From a checkpoint of a small transformer trained on Wikipedia.
Size: 18 layers, width 256, MLP 1024 ReLU, 15.6M parameters.
Each number is 500 + 50 x the weight over its row's rms, rounded and kept within 0 to 999. Layers, rows and columns count from 0. Numbers have three digits each. The size before them is the row's rms in percent of the matrix's.

# layer 8 MLP down (transposed), 1024x256, rms 0.0344, rows 327-433, columns 64-127
088:458509459423549566471459541410492506495495482507505449564497455423504536386445539526484499462475510466492455455427466608442486522481510522517454479549528408572501430533453513486508487525619498
100:485460515471562465433465557573452498611507574526568500483511513518496550516475448480449415557476478485449415505537556509551519552470465470432400386566471596523560442499422491491599541532577477
105:488574377497388473485483459565497554433442546518560472507509498608490512499595447553509567475500508483419480510481463495523443443403461553529567535443480555514464394516420513428534598449499486
102:467505456494525468486571525475487465550475470556479497530506504539455511399489505564540484394522401505536402529606451529448504484463527549480554565563482542551502416436569463447492583511571514
083:428425543427530429497444485473503517519530485485447481520452499476479412426558448542427590415555492498518570531495574487531431554549440440386578521621436484449466470552439499468482432461475452
126:483472399460431552538492499513480452476531539574538624469560554490516519484479603477493507448471497488412420523463553511444596542537524421527508452474442493510478537510369452470510491528494552
092:561545505506448446503553543442570454473471435505487479469500433541454512492491477430575547571627483560566454403468522564474523436468398455469596531497552450486513458539508428470556468488512458
109:532443583535477539488502529566509515470518455409560490471427485509474497454501491497427460513632467508500508471524563523495500507480533525520463463444431361556563501493544472458472545575494448
093:491495377501534495473422536471515486464433514575421518420468517492541452583455471607617453499477551482533611519485447464506575467627441456463521448511442478545431519563500525413515532501532468
094:495531456494452500560475538426577519569575491463526518567444489489521521456488521536517549535536480551532446596480566481433557491497438416412495578558502484568483520517607448517488491495485543
105:574556467502419518637505549442512374438420446487493475474458452468468458424535519494494577515514588517615490459557644444533544446534496585525560452458515463540566420477530549520525469476456478
117:428503451452552460462539577479461528648618516444503451498468566460499472403511532477438567501542444508540517316464549525473564505532450513419444458546504483537574546467487537554487496464514512
108:529568463533476471496416587509524559444516481500486536548507491484560461510398514467582438477503500499497548488474451558440496505508451513524526420637498506458509547539506561507473499564461469
092:412546494415582445407547572474432501564510530491475431499430521491547533484472435470503468432419483516490486522521459457558509546463578408625470530553451503511556423567512593528520460477521493
092:544450479544542530455480515574478506482526383538435514400489448545568454469479518537434553453554596556491556417594466433526502472518358517493544452529521501464546464550557471441439528504495436
138:411474479437556468482512434552557464535596413504493524509523460472495492469436426535460478483593488494506574451511409531483527365432501470551440431465479441534523521474397454575501493488470406
107:414473488489469612486509447526441446485585446542480534526505538564425544488555494468457472519488450644485461483426572575538487530538428493555447565436461460555423522550519456472547496561506449
090:477527547476551551542540614519486557556484477493442507462413524464509511506482485482568485489454489474629576607521466526511522524560514450511598478471459414552507542530550546570472535395413539
091:478470532445452564568541449524457452464508470615502493593416452529469542529532548547544512445457354570550487470449532507479538527458457491506495509485491519504484548389492427437482479449516496
097:506533472478391521589446454503563537525511558446532579443449446496553563439536482481437490495509531535463472469481467444565544498451459497457571409531468476562447554519591485405511531614456477
092:531594452428499547545545428560505393484394472524396438475532474546527500518457504496528500496527518477532439456540516530485424483456560500510518561468489590463578501460580564484555451459498494
106:494476517618517514382447488469501428408452589539504506440579494535457467523489442527376415485434630504546507514626475488420521508577534501493438416551568421543559525491479504506427547535548486
109:543501408537418578409433464530516467483562454507467548570510461447583539502478509467593541515397489471493541450585550479489517488402525525513444502521479513579502518461497477445485506564534500
103:576481465561362516520394480484529504549491455507509494440541546464609499515499505586452451524467538517484461503439534527450451578551498494551456460508542484387521557517420482548523570415583494
093:502510531498464495425562450544448520456393582478530528498522535535384426585509586472469504479515563520529442376520524509553496437466556517468505435471462546523490565545587509497521499497486599
101:519458488551541524565520416545436495463381497363570601422574473509464523558484591476433449479563504514527549539444490524523570481445505464549484490430506384542523516527544410532513431482486401
101:482525412493450500468441545524526491605445445484469476512466486442491547411521547445470512420555469471489580484472466503491445513504407553534502503537473553559473388556454478593528455485543497
086:489574507484540551563582579555425544567480533513475476592495489503512526540577417580625510487504464558510499469502509558451538438458458448470497476540527474598540567522501472528528573582561439
112:501518504472521474461531536569566442459427550431564572553511465472466526436508541549542582579534490621429573520558475494461497452523493415497399461559456544544442491433516487586580534564573516
109:523464459435475458495541457555569467474495486421552436520496421465482508434453469521458573501462544464467533459536558445415437588530483575570459458599478667533476544584575589457496517580465485
098:465458401467478468493599563430543572530448538538552465484515468457495600495462459551441455513609416483482467606472565445527437503606434528459491529506547536487372530469563468522545516499434496
083:456496498519469521448545490565518422469501440441384526550365448471462599474494436522459475497601577490484580538512491467500519462470465474578520463547571538513446650485426484449497585469437486
111:480572489486550606536483457474473530512538468525583468506461510467524482556581511503538567475472544460494480533493455411454535556559451478535475570514453504404525396444544520473504481442523502
088:476422504526492512570476439442503499478485520495496532435518431540453558448591545484552501364582582481483534420540492599461497452536506402561482519463514457545454495467426481503506560423578534
115:471525455442496436449488514452510515530568466430568496557490504397544487523527455586460478466522491545506517463510466565457517521510495540545520505494494599495466555502514534527512455543519495
083:557516516489503582508569582548528538495487457529505540503508469516510458548552473532478512458432471513522552490496495472494607516481531595643491530586541484490492555438458503495418414547473537
086:504510539485509467574520536550494473533495520403539556494504417557549596502484432459541544534491492529461519552393579601454515467477476521563482463550520514549491464476555573569431485519462548
093:523461456436531444465468604481439447533453408530488428413562523489520426516447502396531543567419502518466476420565426525535530485469524394555500489477480539517497538502375499442460443419511566
103:441457482511492473456541506585537523520523512537543383472540438579503588532556483529540545571566581407469477497489538463416417422500433557567549483423503521526524518478531549498448479487494589
090:523494497587504504466534445544476509551555500488555536508576461560432524550529468656557565429482481579431640529556539503452535449459578545495494571452531528539504540489534514502430492512475497
085:538510468503532446534569529537462381488512512480547590496422433409478511516474437498599439552544463516575452475448655521535458509445504508544552528525542492504468473504563514572457514409545571
095:469535501481381438522525435473521484476510583399548486544485489547486461426507521536551523485565508582498523444567560402580585505505506473535565570499567481481546498511549524451470538497490468
088:545485509560499456439462468580439464513430470467460456581437528577429472496413471566578478501550456462505517480587582565515562529501545446434523525535504474515453499456626536492482415493492435
094:604603446493432428511486471570561509557482481483511472503452542616533455528550496541493519507590599458513451444466481576485579537478487362390437512571492582412462516460535553540537419473428514
096:446531467517534533438599470529545593542443537490413466432460526584524557534442457510586457424462560437443473380503502571495504519462486508530529483462518489515482493448573543564529413535584502
107:551566555493490502485483530436484476442543455509434520518489492519481508464583459534520518393500523476489543486552533459508523543563559523414477470526475448422506555478507435424491354394524543
098:497505427503377552497511434494475531565520501542434458470480508450509533555472479555529534435435525536571538577596514448467529480565552395507555402465462563553472451518535524480479426487429501
106:579507518555459536433515460545483492448562466480491450482405500521552472468506549512504497544515392490586556456592461516483492536419534482461494475477509474530531476588581497422500588461472460
081:437475493394542493528454569437566507548499576540484486519481539466496545397474575478483499452468498475478581680443513485466448502492472601560411513500527469463484519466507442491560453482548441
112:477427459497502460401467596608536550526522501430478508531499486506532483466453540575553471531527500441494500455503539479471504541488393550509510512414566515557552398461478498346414512497503511
088:444441553496590412509400515470535415474539458585550512514505477480486461483486601485529461511586474433493463523469429453471548514545460493416503562401482546574464531498523499589605469453457355
130:457503519457577508440543599529461577618589486488442490456536555480505504506490525449477546532395445535542522542502410588559608442479472466519502476564458374507539450457505487438498442497481438
098:464522423474492453480519443469458452383502510461601500493439532532596543624533446452558405533549469428507507505537546506463421555518453534479455433582474579569542525562541464567564545532435567
100:543462489504486492504529607483580432508487477485452421357598480581456460467511458547451601488427561469460473562560448444489542504569519561560484608481532494520563551476510420491516537501452513
097:543541449483462582459517381467459470391564398528528505486361523422509530477487540505491477474559416474528535513450512499548478616554368446470606499511474527476536524440486525492496536499448510
098:529491476532496548489553525432482532519479499461519500475502476604514529503404466560399502466506554432455462486501557476475576553404557487526560485569519395431541440563547524481556551485438510
108:567539517472483557571520519541580434459446500433443497393481400606464487506477573592577622557520491467540485495494599387464463459502555490432561501560564494522515485484543516502426434455592583
114:467503433464554421548443580574424477525553471519404510493477579518527515474423608437532492532440551527601518472535468546459528524523643439488549545463464494495532554529571512526466469401452494
091:492507464431510568551566561447559513532611551493508565516566456543432462468464488527482460541494503407370541561491551624443548515499456464489558496588529541575407459524408522442512508444533520
095:580567414481473465563476484549570390602501508458568480532510486461406478552546421582495501528448527528479538483595563450420462448509585475477462436520501504579529538491467475455583433377430618
108:446527499544548482514439415473504501504544441554471495525459451498316472487522529548494478461436505507480576536600508428581586500493440455558416521601531452487406461536495491489472494471553469
081:449442456420541484514489427434433456553460521516553543495464567581537571549502424475558471476540517509421437461477603453490554466536393356535456533512523497497465506531441409458529565523567467
115:545514518452397440525532459491455495486475610483546407491451504405597515495427492440576476473534492466426489557529496525430428509505521616514508517536458531538561497587571588445498492452566509
134:513557552544453476557572459480464446561501512598424498538526551445470465465515512515513454552448501455502510486544548441490458553542550517567581511503500486504490478500531542442488576507542555
090:494486508559434516466573487480522537439528510442573422584549577578520555499537595475510537521513428544557540536642585510418502472420492484518591475567503480575531456363452447526552531491503526
128:491456565530492475513536510429491417572548506499500550487411520463589561521466425538433418593460459354496414470464484433498486449532461424516517574529458552571464446471538480541500536525490442
105:501535506488477497443549486439504538421443567567500473491499621466517435450451502469464458565478595494382485507571494556514521432584502589472491559492525515482561501501491541534433497457398625
103:458515544457523549512545464512367564504478507548568557518436387459509523428493482510463491435514504486429532478576519487524417415517443474461529449565456593482559484479544550462496538500473510
095:480443403472592515580486440484475532540526489509476521577516511519489460505472466572533493497560434491528481546422488453559484565473524607480555592498464438584396539568486498435523414532557420
103:470460527433491480443464451520456476429401472497500476454500540406453448562512385554573439515521501541533415449560449506503495559465431517504508497544563563492510502521549521467492466494508471
096:452479493535490491431466439419581452387556625491496524561483474533456468536491580533536457505578402495478509501479520496528495489498490492554477555420500574456502550514486552484508518455420550
106:577482495559438438407551620460577496425595498551530528486522462528535502435455570519493502630571472509510397519569536479469537486518489540474400525438551522511530533512481507412589533455534434
096:508524556563576450435503501511465538500570527416497531449543471503534455487521472477482478494570530495414415463489469443601478515481524449484509485498475402481485460481517520507504473469426509
104:517419530532422434523466424457427491465399486535538542474428449490537481383558593509491586470464453455464475539509530479463508516533477522468503522444527509503354498498526485469514462562492512
099:419504398556538471545522623558454492430515511541520489464386485454434450542444504494506489484420489451538496513462520456546610518436554545478521436429539413560520451492553417481424556529614453
093:442353535430534531478506531527438558484443536502446574612526531502621515483479545483509530454554535464540455563420430550520508475536579470561566504423576523579470473517542452504503479455433507
078:548524541474443499524548475465429565525574447526537524441525508495509528449426459491555555434506452456403524709473492517548551555369525565509569527520483528549524438488534528522489537540530406
081:502556477468385462438515413539447489503474536434506576536426383508584487432493573615520490488510496550485543481428520482463452488477579517544547486619545448585566503511531478544500527496567522
089:522447588522428438510477466419528532446486525483528523516532545498468452460465556555439474518482464530526527528456546513543519465490492480480526464444509467515495445476537470432544485520525402
098:452479584490500463599514418522509518388429427541461464517544554491502441571510448422528495517525474618480446434500560532516435432534539563666517557465466526462454548549393496417432504535540515
113:518422481500541529495466519497436493474458500385473525479449479439484437584411574562495533615521421467536495488588523501420511513452493433558551449515582417563548485499499506550552430520503565
085:441497491411471506516471474535483544580439511491477523559462406545420433412472484505533576506497579504466605507528552442530459398541448579484379509465371581578551456474526520504527539407483509
095:462542438592533452511563394441559543536530462395528456501527483460521496457459515527473466481560546550495531454444570513520463509504461476557503461599458539568480517603481391469436464575523585
099:474480604551555546456513573450521451551476594537535518573611522549539526531500583576452486479506558468504545546558474552547467466482493432505474478501512481506535521459453509391580486478456495
114:526510422571424532501426468532552465503548540426475497438594493499529538460551479509432505510504522498499544535547565562396439481561564526403502499448507583468466537501489492577424559428553511
097:529525653445519441514560566540467631544449542585537551591535572429497501473567523462460530459534455507542535552438574495511556581403533486487547494554517532532497487548561631458539495444482529
090:423460453518419498525625541523477505460530531555526475566457455489474501439503399437439431461506487507383540486464479454460544401449564420453557458523427495539458442514533505407489512456504463
093:531559576449386574545452527450391527420533524485489533496495430458495517475519420484548431506501514494424517568491516532471427512515489511593575503510633496448550543431535391526525516525439449
095:487564429495409558526505471503505445549483542490466479502506576491480557578469412478504514465598509480427408624460565469543416514542486489550514422490525574478451491423408451552429544488493385
092:582519535488541515521520536441475532440531486593501442443506446512437452486478578481478495494397655486521562544507529518548560542469436440451494494560493441497548445411438544612532415437503472
093:561536548578512527515618481422558543514540480418586460535586533553547472368529369505494537512443460453537517627582520476537591505481615556381490511578437392451440495427413527460476510472423460
102:591519520534470488514468494446493511484576501494428541562472559690459532510506524560438486519534440556506488455409559554475422487522499629498563504480544514519500501528514498454550488510561478
107:457442530506520429567478453498542456631559475461514443538572505453476396614562503504544512598497506500495548508440546478490479491531538516512524371536547472528462491490594547534574498487587489
116:544458569444518438467504447569516563460434488419463514464521614502588568557472498472542496422571485563549606496517431511434486557550494546504437391504439446501481574477434515473497500487508464
102:499461607431459537489463579550422486450426531491584540472521394425531462496441507493525466484419569548496400478455532451464475443381473469534422562604562540449445525467483498545546450445591528
101:597490416476499472531531378598530422521511576526472508516497465529492462503594471496548464515488421460545568503467510483568535497473397516489528522438395447459451545551463568412461495557512450
084:513615572461502407432620418512477504413460492483538493552519478497491505510494439536530525469486561578570457510550568540472481465485497532538419511518511494451538530552499490507531499530498502
112:455517495481470550360460477492456472474550452498474522609454441498551535598438555586558559464548510475305521546439508448471565500525450519546548459440421499551480503571448515489499466513432464
105:489442513487511503489422413490582400432447550521500527544497490456526508533473557469391475403486568451529597554578478624586460563464434547419415441450424539483478522518438497525473408539486546
083:586415453460525420503494413439473560547478580494385609544440494495493532542597513511604435458607476422632586562370537447483442498521503434585501543526566440503469543436567536449472594404468458
116:474482615442391527540443610433567481471524486555483439492487532531534507534531497426521525498410431431535480505484438419585572401461574440471531539599483511557526420474468491593494451566450543
128:566452456518449519447468574457502387506475590527357581443473530508518595509430504469604456432436483488433434497563492435477518468598558435425557564529560525539495431570449489563623506524532450
098:586549511469554566475621418455441554499484532416485461430507500404519495490487475534456592486514491524515563459509460513530430527546503445468467509457361469493550475476528441473491611469465475
093:495426519446531439579505382502387567478464452601441471505466517534510447455651408464479476457501497594513547455502463510421440525443469466469479477545509479568442554483568554460514540502449519
114:472504447573454461525524521533544454424513454529482524529497522429490451529515479406504466371512511557481560499433525544499498531484570505487514465451495434506487420400515453426576496451538563
078:469532446489443428521542426588399527504533478487557483638488471645545532475505493494479571494558470579353500527522494462459476411505450443425466437479549559518525610472420474405489485420617421
111:453499543503488609491385597542430512533500595476455450503437448560421525596592433530558479483519390517468482485545436579464485370515556469549527479480445578514448477404526516449527427435422448
# layer 8 MLP up, 1024x256, rms 0.0484, rows 328-434, columns 64-127
098:501497400437522473537428412513533510547474481509376445520486489484427552399515604524541411486431482460530462464450463515511453492513410463520519530453491570498493528403502508530494486455516547
105:481481523572603541514491539535588584498574518464474525454592533461452515447390482545500456476506464468525460447544471606476535555445561510383496466472491471506563574510475479674514494501519566
100:525501554474587458573530388504501500574477449524511472500446481489484447563480490503489532574537533560494458488504532561506524507529474415462522335450547529518472475508455591504509472496561530
090:576553531551535463472499577538558472500482519547542446479501544543513528487323523474493479630558480539521444449458479509528502450501476521557448422497638434504552488456511471548561500521508518
111:523513396476504450494506397446543492544501459505499568472545532502532519478519511540491450516469522535471462382471458602485529559473518518483516478549485494518564482511586436560504452496482503
098:533515544467516500405461528453513433556504548495563423535512508514519448504446411546464418471500521536485480470365559448512452466498539423538500512568484517562570490535494475504444445488433486
105:555534472485555534430463511427560510489567563497400440478435476473464534604488534454556452485423503584526442531485487535550449573461592472526493409503571434477411483498514558544535566518561508
099:515462560492539505450516526523494428497517516512482492483478438529542557458493520487583530365447455497574462484477577531517559494467560537455481507488594447473443454514461565518547436427553442
095:566439511516455457458482553417568513468512478529519421542505495530563485551460511519589501357513523538550446491509476539483500401538497466470489492495456636399544468484375549507447428473503588
100:466548490438507464459457514453481484579437504467446451500565606539494522510436424547581553514507506471552524500547473587545606554510512515484512499483548468497522403475491556545471463510490479
105:583482507423544472450496515448475593551416486622438395515540427436433449480423640552528452467441489473495540507517521522527455432508533459442504586476509501571513448487546454540430474507447593
098:540465553499566505473495513465512509560509522505477399421486546486560482543512498436432438414431518591428487429557532443596409496518499380593580487405500460536605437454536483527503478551494471
096:477540534598620451475453461526546470489553435504555516561587419558467530534525545522546495402449512497568464454443572547454468416535476490412505527435491577444403604462451446563523395555485436
101:500522474487517532525516525466462568524531448504555324409503585525513509542450452517476492597529498496522469462423629562460492561500514512455534469561547490471592438480532508496568513537503524
118:520471549532453398521515434543537493504522450516467561400533525556527546582404585539483498489460550537537451478583488519549459537354536439486493493508526518522569588478457545590477544444559551
104:620587517443576517430486478438486519535513470508430512447561511540444520535554557450427427441411493544594516553522520622441444494452597466423527561429550477528489423552486485521540568502423440
095:512490483515489560462440455613555494563500514521554509536567400544505437458517405506451535570487554508502455513565461463511388557440498509491498452444584557505521524357459457536462574465625490
093:548528432405577533546459412516489529464552542400499522524508536451554535505554470533463462524544551511502523484590434557515447544491530406534508442478547523462522547473446585544571516492470589
102:495530508432513474490562478362481541409543535566490505520554521596427536528473446561471516544515526430527496527412514555519487417460480444436545531536451511470522487415438564483577455465542506
095:614507539494531470434487488518485471497543489491513495512513389498494517445486482510540491533444584489520390458439550465480537429525444593452481530516496538456519453518395468507521491507544417
106:534574459503560466469511513552487470519474435601432547503497511546473437552508443459516455467633595574504536438511510507464543543438555496509544474503576559492547486420445514452494428498481528
107:508448533462522502456455430556513562552565524543429468533538495475511465489501575537557569558549451535491453502435475522543482503462508409435505533480588452450505501515482492478480476424570519
100:520445493471560482502455506429516495610580387492426507468512521519545631536487486553574508478539484511496501504556503518517496487495427483521563421531501565416477434479472459431471510468558457
099:497418525485492442526527439485578501584503518533530566480522554595501465501535457525509417532582461394516482512513539586612433488443526490465541437587484518471491450413483532549448492528531545
098:497510553519550513547524471363526641539592503517391465462548479456656658508505569486470454574503490557541481499501475556503395543501569484579496534586563452430477470529512479543520495544514587
097:545491556489468514455489400547474495567574543513523589416600540506463435563476506553403439473538500519537524433488526569483560591488493480553530528511411418491480471485522409403466505536508567
104:504494515563565494518485395521440487514504521514457487440475546530414577442401565440403414530572449491498484484450485449578381575468581539465520522532589521483563501489524453492511486465516535
103:541518480595565471433425524499579590609516522505494496468527485501532500443466546508451529482462563520537476459578524449546572484499537391475488482480506475467596501499495569421505450530512606
102:495483553473541488496492464420541542584540503593553465522637573564572457471433459514478503534417509515499451537489473499449457429462601407520540472525537530532554502465522566537494529478487493
103:586526437464441462418475426498482621514512473531468471482492449465430432455417516520453474472466577470522439517444441478561558481413667486578580499488570413541554499452425504558521485516500575
094:513613509485450525579492491392456550611510496548544466490563497524450492561452632526487510509403567453485460420474546504512424421546543499392464524503573519524485428478502529550534473446524628
101:531404480519510444497575552527510560485582423567438483508617530573489499517533477464455367561490480440510498463499496495470467509496475527534552537496485505562454420392461452512554437485424652
092:518543551510551458494510464482502532453536499503470446521522441477542480493427496468540469549520561490553447539500588546517506527491586528605535531454610516519550517521459543449423461435495493
109:470492570527479509532505419458624590597470481571418489451519560515484390472452429535563605482480448517501490446527490436503536553527557500435599475571439445461548477490531462522527489547432452
093:524385530477421482490459498506460538476614488538514432478565469473425599502489548610413438567578537527501501583541521548474500454514452532482512493564534493515530500467467467563583533510469451
096:485517524511587463556438504516503541558509432580476457483526428476431557563534537473457481559490505470543501460509483534561498528523528501460519530411450517376491379548552509621607466445406500
099:548519498492527406425460411415497423478606508522494424526493438502520584446474439525519485394523553551516474498476470540482571477442501482485513572540513401470507486473574582519554493461634478
098:454610482427561528531466473497496510568544420426473419456480447388602483477468486607485530414533449560518566524478420485567449489470450375456557501537454560507470509528516577627453493474445521
093:584519477390492495432486496516558487515584469494470515476483608528518581515414556431429463632439412469486435427530587582513431495529512513476500533541579541519524481481417532622503415522498579
093:535462537562482476476466436498549573510493488454504540480471540545487430611476483509516505543566546614490467490503489516471570552501464510453564480456436471498471495457494560524614456500467475
095:536499490601514501505456501475598474566497491479516491522503584437406523460491529459452486518439490395475507514531483484512429439545542433448568466419497474503495509472418409554541454565461578
096:493491536541477513535497491568497580547426475473471488513482527596506467463516469551524376513610483548512531475550415589463470515487552510444480512588545460503491432498428549633510488518462483
098:472563590437456481430534524512521495521504492516539371492456455539527539511374575525538514527481496461525400404454592460475519606585636453463559468504501541525522440445511595476496498454539506
103:511584522485535484536521473455538575425509512554508450590503519393595499582430562513462498559539512427474470473471390472473497499503557496511464519502526436514473482497508471554524433446506494
099:501510529473472489452432490496600530519505506542507483548501457506532508509417542559467456529468590506423476461564539443567485457436589447504500536436550501424549480447551510420495492494513489
101:565473503536578465385452549507542543461475430523539529522596559546461530502475415462543542447478534471536475554473434488451402570474580481517510538537426451525613517495463516567496471524496483
103:535581629434467433428492460490550490592487506449547382588535469456478562529524505504474533520489467473517423470421498526612507456560509481462550490539505552471478441434442505522559547392577435
091:543553460496510481461483415459526467612576422551544455513511420477465410500604524571515421500566538504539509396486459536504398436498499466461560541530464505518476488548479475551507481482497534
108:514533507506548444549463461463521510598580516475473480488515508502507541500504471496469551487472559479611417512488460502583537568509623447458542588409470455474489522427473524578534487487487473
093:568478493462554537476534570474453515489461474470497507509583422535511580444454487456449376493484582516498480495372488485410544529550494528501525494520427497474524448380493398497522453518549544
118:534455528465530476466518466524551456505539361485484515547642422554560470462513533577440493499528510442508436415488466575496492540526536459573569523527487465570520511451444522471623609465453513
101:481514530441605535445508509481520617483567470545464504460515480515553536520484523549497518481440563423558471361516402538549444502472509495525574508468509490478544471384456565477475544562477444
103:494539475483438433441494478424502471544478382553454523537451546464483438531454469528522522530522523447461443393512501498499577456513440499443507500446495524488549396487507490512492497567484500
096:539432449541529499500482527498540550425597503545543491409532547557566513564460544520442466563580450449436494444487592485498497420500533495501591447448558525548509530453402492463522398501589448
101:609550446474598547520472493490479544486475443505502516484547492475524523512526471510533497392471558444533450443522421545512545544437434431470473524563526557464512403505527485561471548447516593
105:504436489467613541499433512554501453457522483488489449480647384543538500458428392534511496486480505489526366532422547532591412606472480434497551509497479512545526507519491510560491515449519457
106:538541570513472514415476533421467558473507564514572444517553497492566390475523427504625542499515543518470379541492574572464546435512515502597546477490492531464487516595542561576589444529571639
096:508498464457467530579411442491585522574464352557481446478508422482536369556502586450521497411579550501501476455488454452489491515472439466409528574465468451474487471497437519467507500485482486
098:560487505466514501490444515492489509476486515367431505391545441531495505559488553419448412573511515460558447514441440428495496489473546482549517523629477540430479427423477480588457493516358485
099:450529567415487528478412387440483483445434493531526414423487425514458523441446523548408542563421448565507497454480524462499487504552555458552536515469602567520529512404442566487570459562427540
093:470477531479531543501441463476481510538434458437487531475488467472459512485499500464526394510468485529465502457475473544434441508468446495409493483477652425500465557512499484477586428500440483
110:576479531451493515590504504438569475464518482500509434582439514595542566515514464546405488498410514494538509502562587548494516522562496537535503518466391488455462398500467456532524484500500501
115:572525517463559465537471455449517473510490462487389552444442560482545425480509520464448475406493540470490511465494507518579522560513558485462501541456483472468498460506429494525565511499420547
097:491380443581563432519461500512433486470576560606513456560563525570530534558488553545488509525627505500513517436542550483496472503452510562462517571423463442480539424492540479435546499419545408
112:524404632494514539491394449458478521552527489473498498438540566542529610522431546545563477503478478517508461518512529532496475534471482474477562504521524489487543494468550488494618542509552468
098:488570466564449491549463517479497517547605548555532510495523456446527499461547525373427490441546513392589478441411526563575498514501376483512499471434557520517478450547501571501447456453648490
103:573511562521533464440426489501455455466442463508388469528487520523522512464474614501561558508509471452474475487433445509507477562527531360502552528403446327462433497488406519489595544495509525
096:501454523527560501527459472436485463526543433573512447474530461487436508492471507587507521420499562503509548476492439514482431425571572497573583476464505447509440472485391538529455527510502503
101:494479582476543435549432506425533532508493469559451467432518503530453452543506486526504443517513531612483540471478418476556481571518624448428550522581488457429412444430422493529476561464532428
100:451397528467469524503400505507530500529527567527489454395537450475501477497520427508523529567500463449525428493469463510498508456416494456522501459546594516481602535525518551517513491518495570
102:484474496479452512605510499482496531571511461532412420545460456450445401513562511450409564509502547407487504532487504584498553439421477464488566554454485525458477524534509446513499511388550599
097:530432593550483570502525434434552501601586477466490550441483458426563593438474548372401441487541553502536507491469554469481433483545559446533519567543587536456500421501479546518541413424561533
101:560603518425521458520469563462533597625490474535500424470513428463492554530444475602488437567503531468450525520489468469479541529455540444540545457558462493482516516504487597487578451469518518
103:545570433396507475566496488478554545476536542536439447563473470443503489534496525565499422475518473477488495504421372565538509489577547493547475474481557551381502505516491441505528479497498555
097:512391419574453527509480423458517541442556440494526534497463575564513486510527474605479479409531540580598492534484511557452442540407461428465513481466550397428532431521521538595562426456440536
122:465530580584484484522438415449514556576518517567548483531565450447489513398455499579519491429408446411571480522557468581515459534449497395462613524439460453528578504527554460547530464592482631
093:497487517485494458568544494397543422655534504481497541496531430571479430618589503546554511376455510463522520450502546530477391414515446447504543494478426445518502474428470499472420460513435494
096:530516580485554517360496425494471532534511510527507504510479493507443497475434560471529433526544517554519430423532513513449487520522520385402527512498481481367408516543490511433565500525460492
100:516426434587539471430513490561468534541517515553514495514408514477528512451464498523466489459551551530500500521482503503545441555491525466524547501541540619474386523454511417515470453373569453
105:461555491479562492527570417533469435512551432401543491504461610460467517414442412512442499493436500523532517469580509519487446425558557491448568528488545522454453451482458503541549491472559470
093:487586459439529457534467504425474482481527472517526473481522552406504561497485469437483435496569437468467444478478594657530509586459547459408530612567497494524495561537492546585514460516543490
100:541525522463516574476472564575468588518543384523433475509460438458528585441463467578558435461548503418581511478428491496511480480582504411485501532547508545514636430449554480525506460396454540
099:528457509499467426505467429452466565567515561536477499474478585497395517512500525554605471408476484458535393520536511512483488479448456464461491495498464527437542511515509557531452491415526522
101:544495530483534451544444488469479480610536462588497541459612540517476553578482600552441504456450483572476459489405493498547496488518508492455516498515627450506506456464510506383602466501503547
106:483446492481432481501503521538502604461540514463502537497410520555534462478451550482490466541439508367501483540504606520504553452505545468498522463486568555494480497496480501454495410500523505
097:494485507418504462571458511491543548517538517449394451426524529565492517517485422515483470503531464578491452446557470656482509514492523500535494514468466512520444522476383498529392371450548522
094:520509546531551534487477487475553547497546467500431355548597554547478555584493503430483490557442507513510527449503407581466462526580536464424577531577513439485531520423494483531533356403515574
098:594448557505492450611533502500455473457480498559520482490495494555503479555450556507548435451476522499459415425558445525618493415504515432400460565539463459524439449515539455530459406456509528
094:482413465475468469454436437446516412595506430482432513494526448493476475458558476505461558522508500468540457495566564407548524536478540455501559461485560449439472487551453507507519482569484498
096:450516477555530537445479516472505457508558452501430473478531555580466520511442408504510538533515517582478456365412411535492493490440526453432542503398493457503405490456424508484641460419435549
104:554475496470576478467508490576463512553522499472539527518504492481506557441444544569435512404526459527489455495556459481564488445410517545519473504477523514499469481417464475556607455446518575
103:493445579484531489486515426610465601526518402482553522413475431524528501496487467528539477521438514578538377475565606539524450612447416475460505464443468514515515541549470597526409553499564434
108:561483470428551537498483559437542510489518540641506501515537544571427493610423539526502486501477531463558475514498532409511531477400529473480505555486526565505553509427490515497529493495421475
099:582507517602490504475552474460484468513551527412471546515474510601490521507484487492472517545459489575549504531520424541492362580624595416506550425541523515517505366446416489583525532408503454
097:513448528514495581509527526458477578610500410412554470454558501612536444466486526493414474528572495555574541488522504601446533540481534453540484518484516478563500503493391433537566544520576473
089:516453506542538639510371485566429548588558486534509476530606544469505489535456524521509538552511533435481515502415552493549506545504425558535529397486477542458559403423462482516559458502496509
109:410554501463504489426404367428570520533544483569493473501517436627557401575516599488514489458470555534510464490463421517512564470472496481500546461510481467428469482499542450418523413502507463
100:577577558454513467629507439465453545448537526461455492570394502475569459480532455505487479460522510549605460433436497444542341531510516450548511612521573490511550428434470420522550469523529456
093:442457526399513535560535479446425555496468465601492441440496475441564391572515538567517486464534515480502506489548517486474444446391486529537503514472547477428523559504424482526578426514411531
099:460490486522541471483448549460566491491533433510424482340575476513435503596480513429470461490449499478500476521502509450585443510470542447504572381544520532482495458452528520525502484499585504
113:479494546582580447465476527511470569566550394543517442480558455446485529591516549461523384470472458552522452538471451596524562527449582459518502482514514535454578514469577568550539452459438545
099:545537504511487490454492406461527479561577404474547542521474563521612489505445484498407469585584455478511441470452525509500540505472505499521507532486539552502533504449492462472588518506476508
098:549542499525561481446537510563607500509477469491510528417448502569457508457446544496466485507501624481481544488512474506542492554476485479427471492466530509518415541400394494599540546481526544
107:608538622485502488419499507497535635563525493473497494464559547542547427501467542502470461430473502516502464518497486514513517524551564497403539532545477498536557464493456522535486540448467495
086:499482516575551498529521484568464482547487489456448508484572401453465409457545498454563437493571466505574516456462440512532471487588551425481461510490429479481453397506347506639437470482540552
102:524523579543555495450421524562552482450485427533458420506499545454456627486501449436525536464471530520510472541520653609556440561523524446597512553457573543503436442487449480519582397477519489
092:547531533444452538467506432449527526506570483465476384494504489512497508532500508398541482413589568594449511481488404513463525509487561481487500462508487489410529465431472497565558503498502540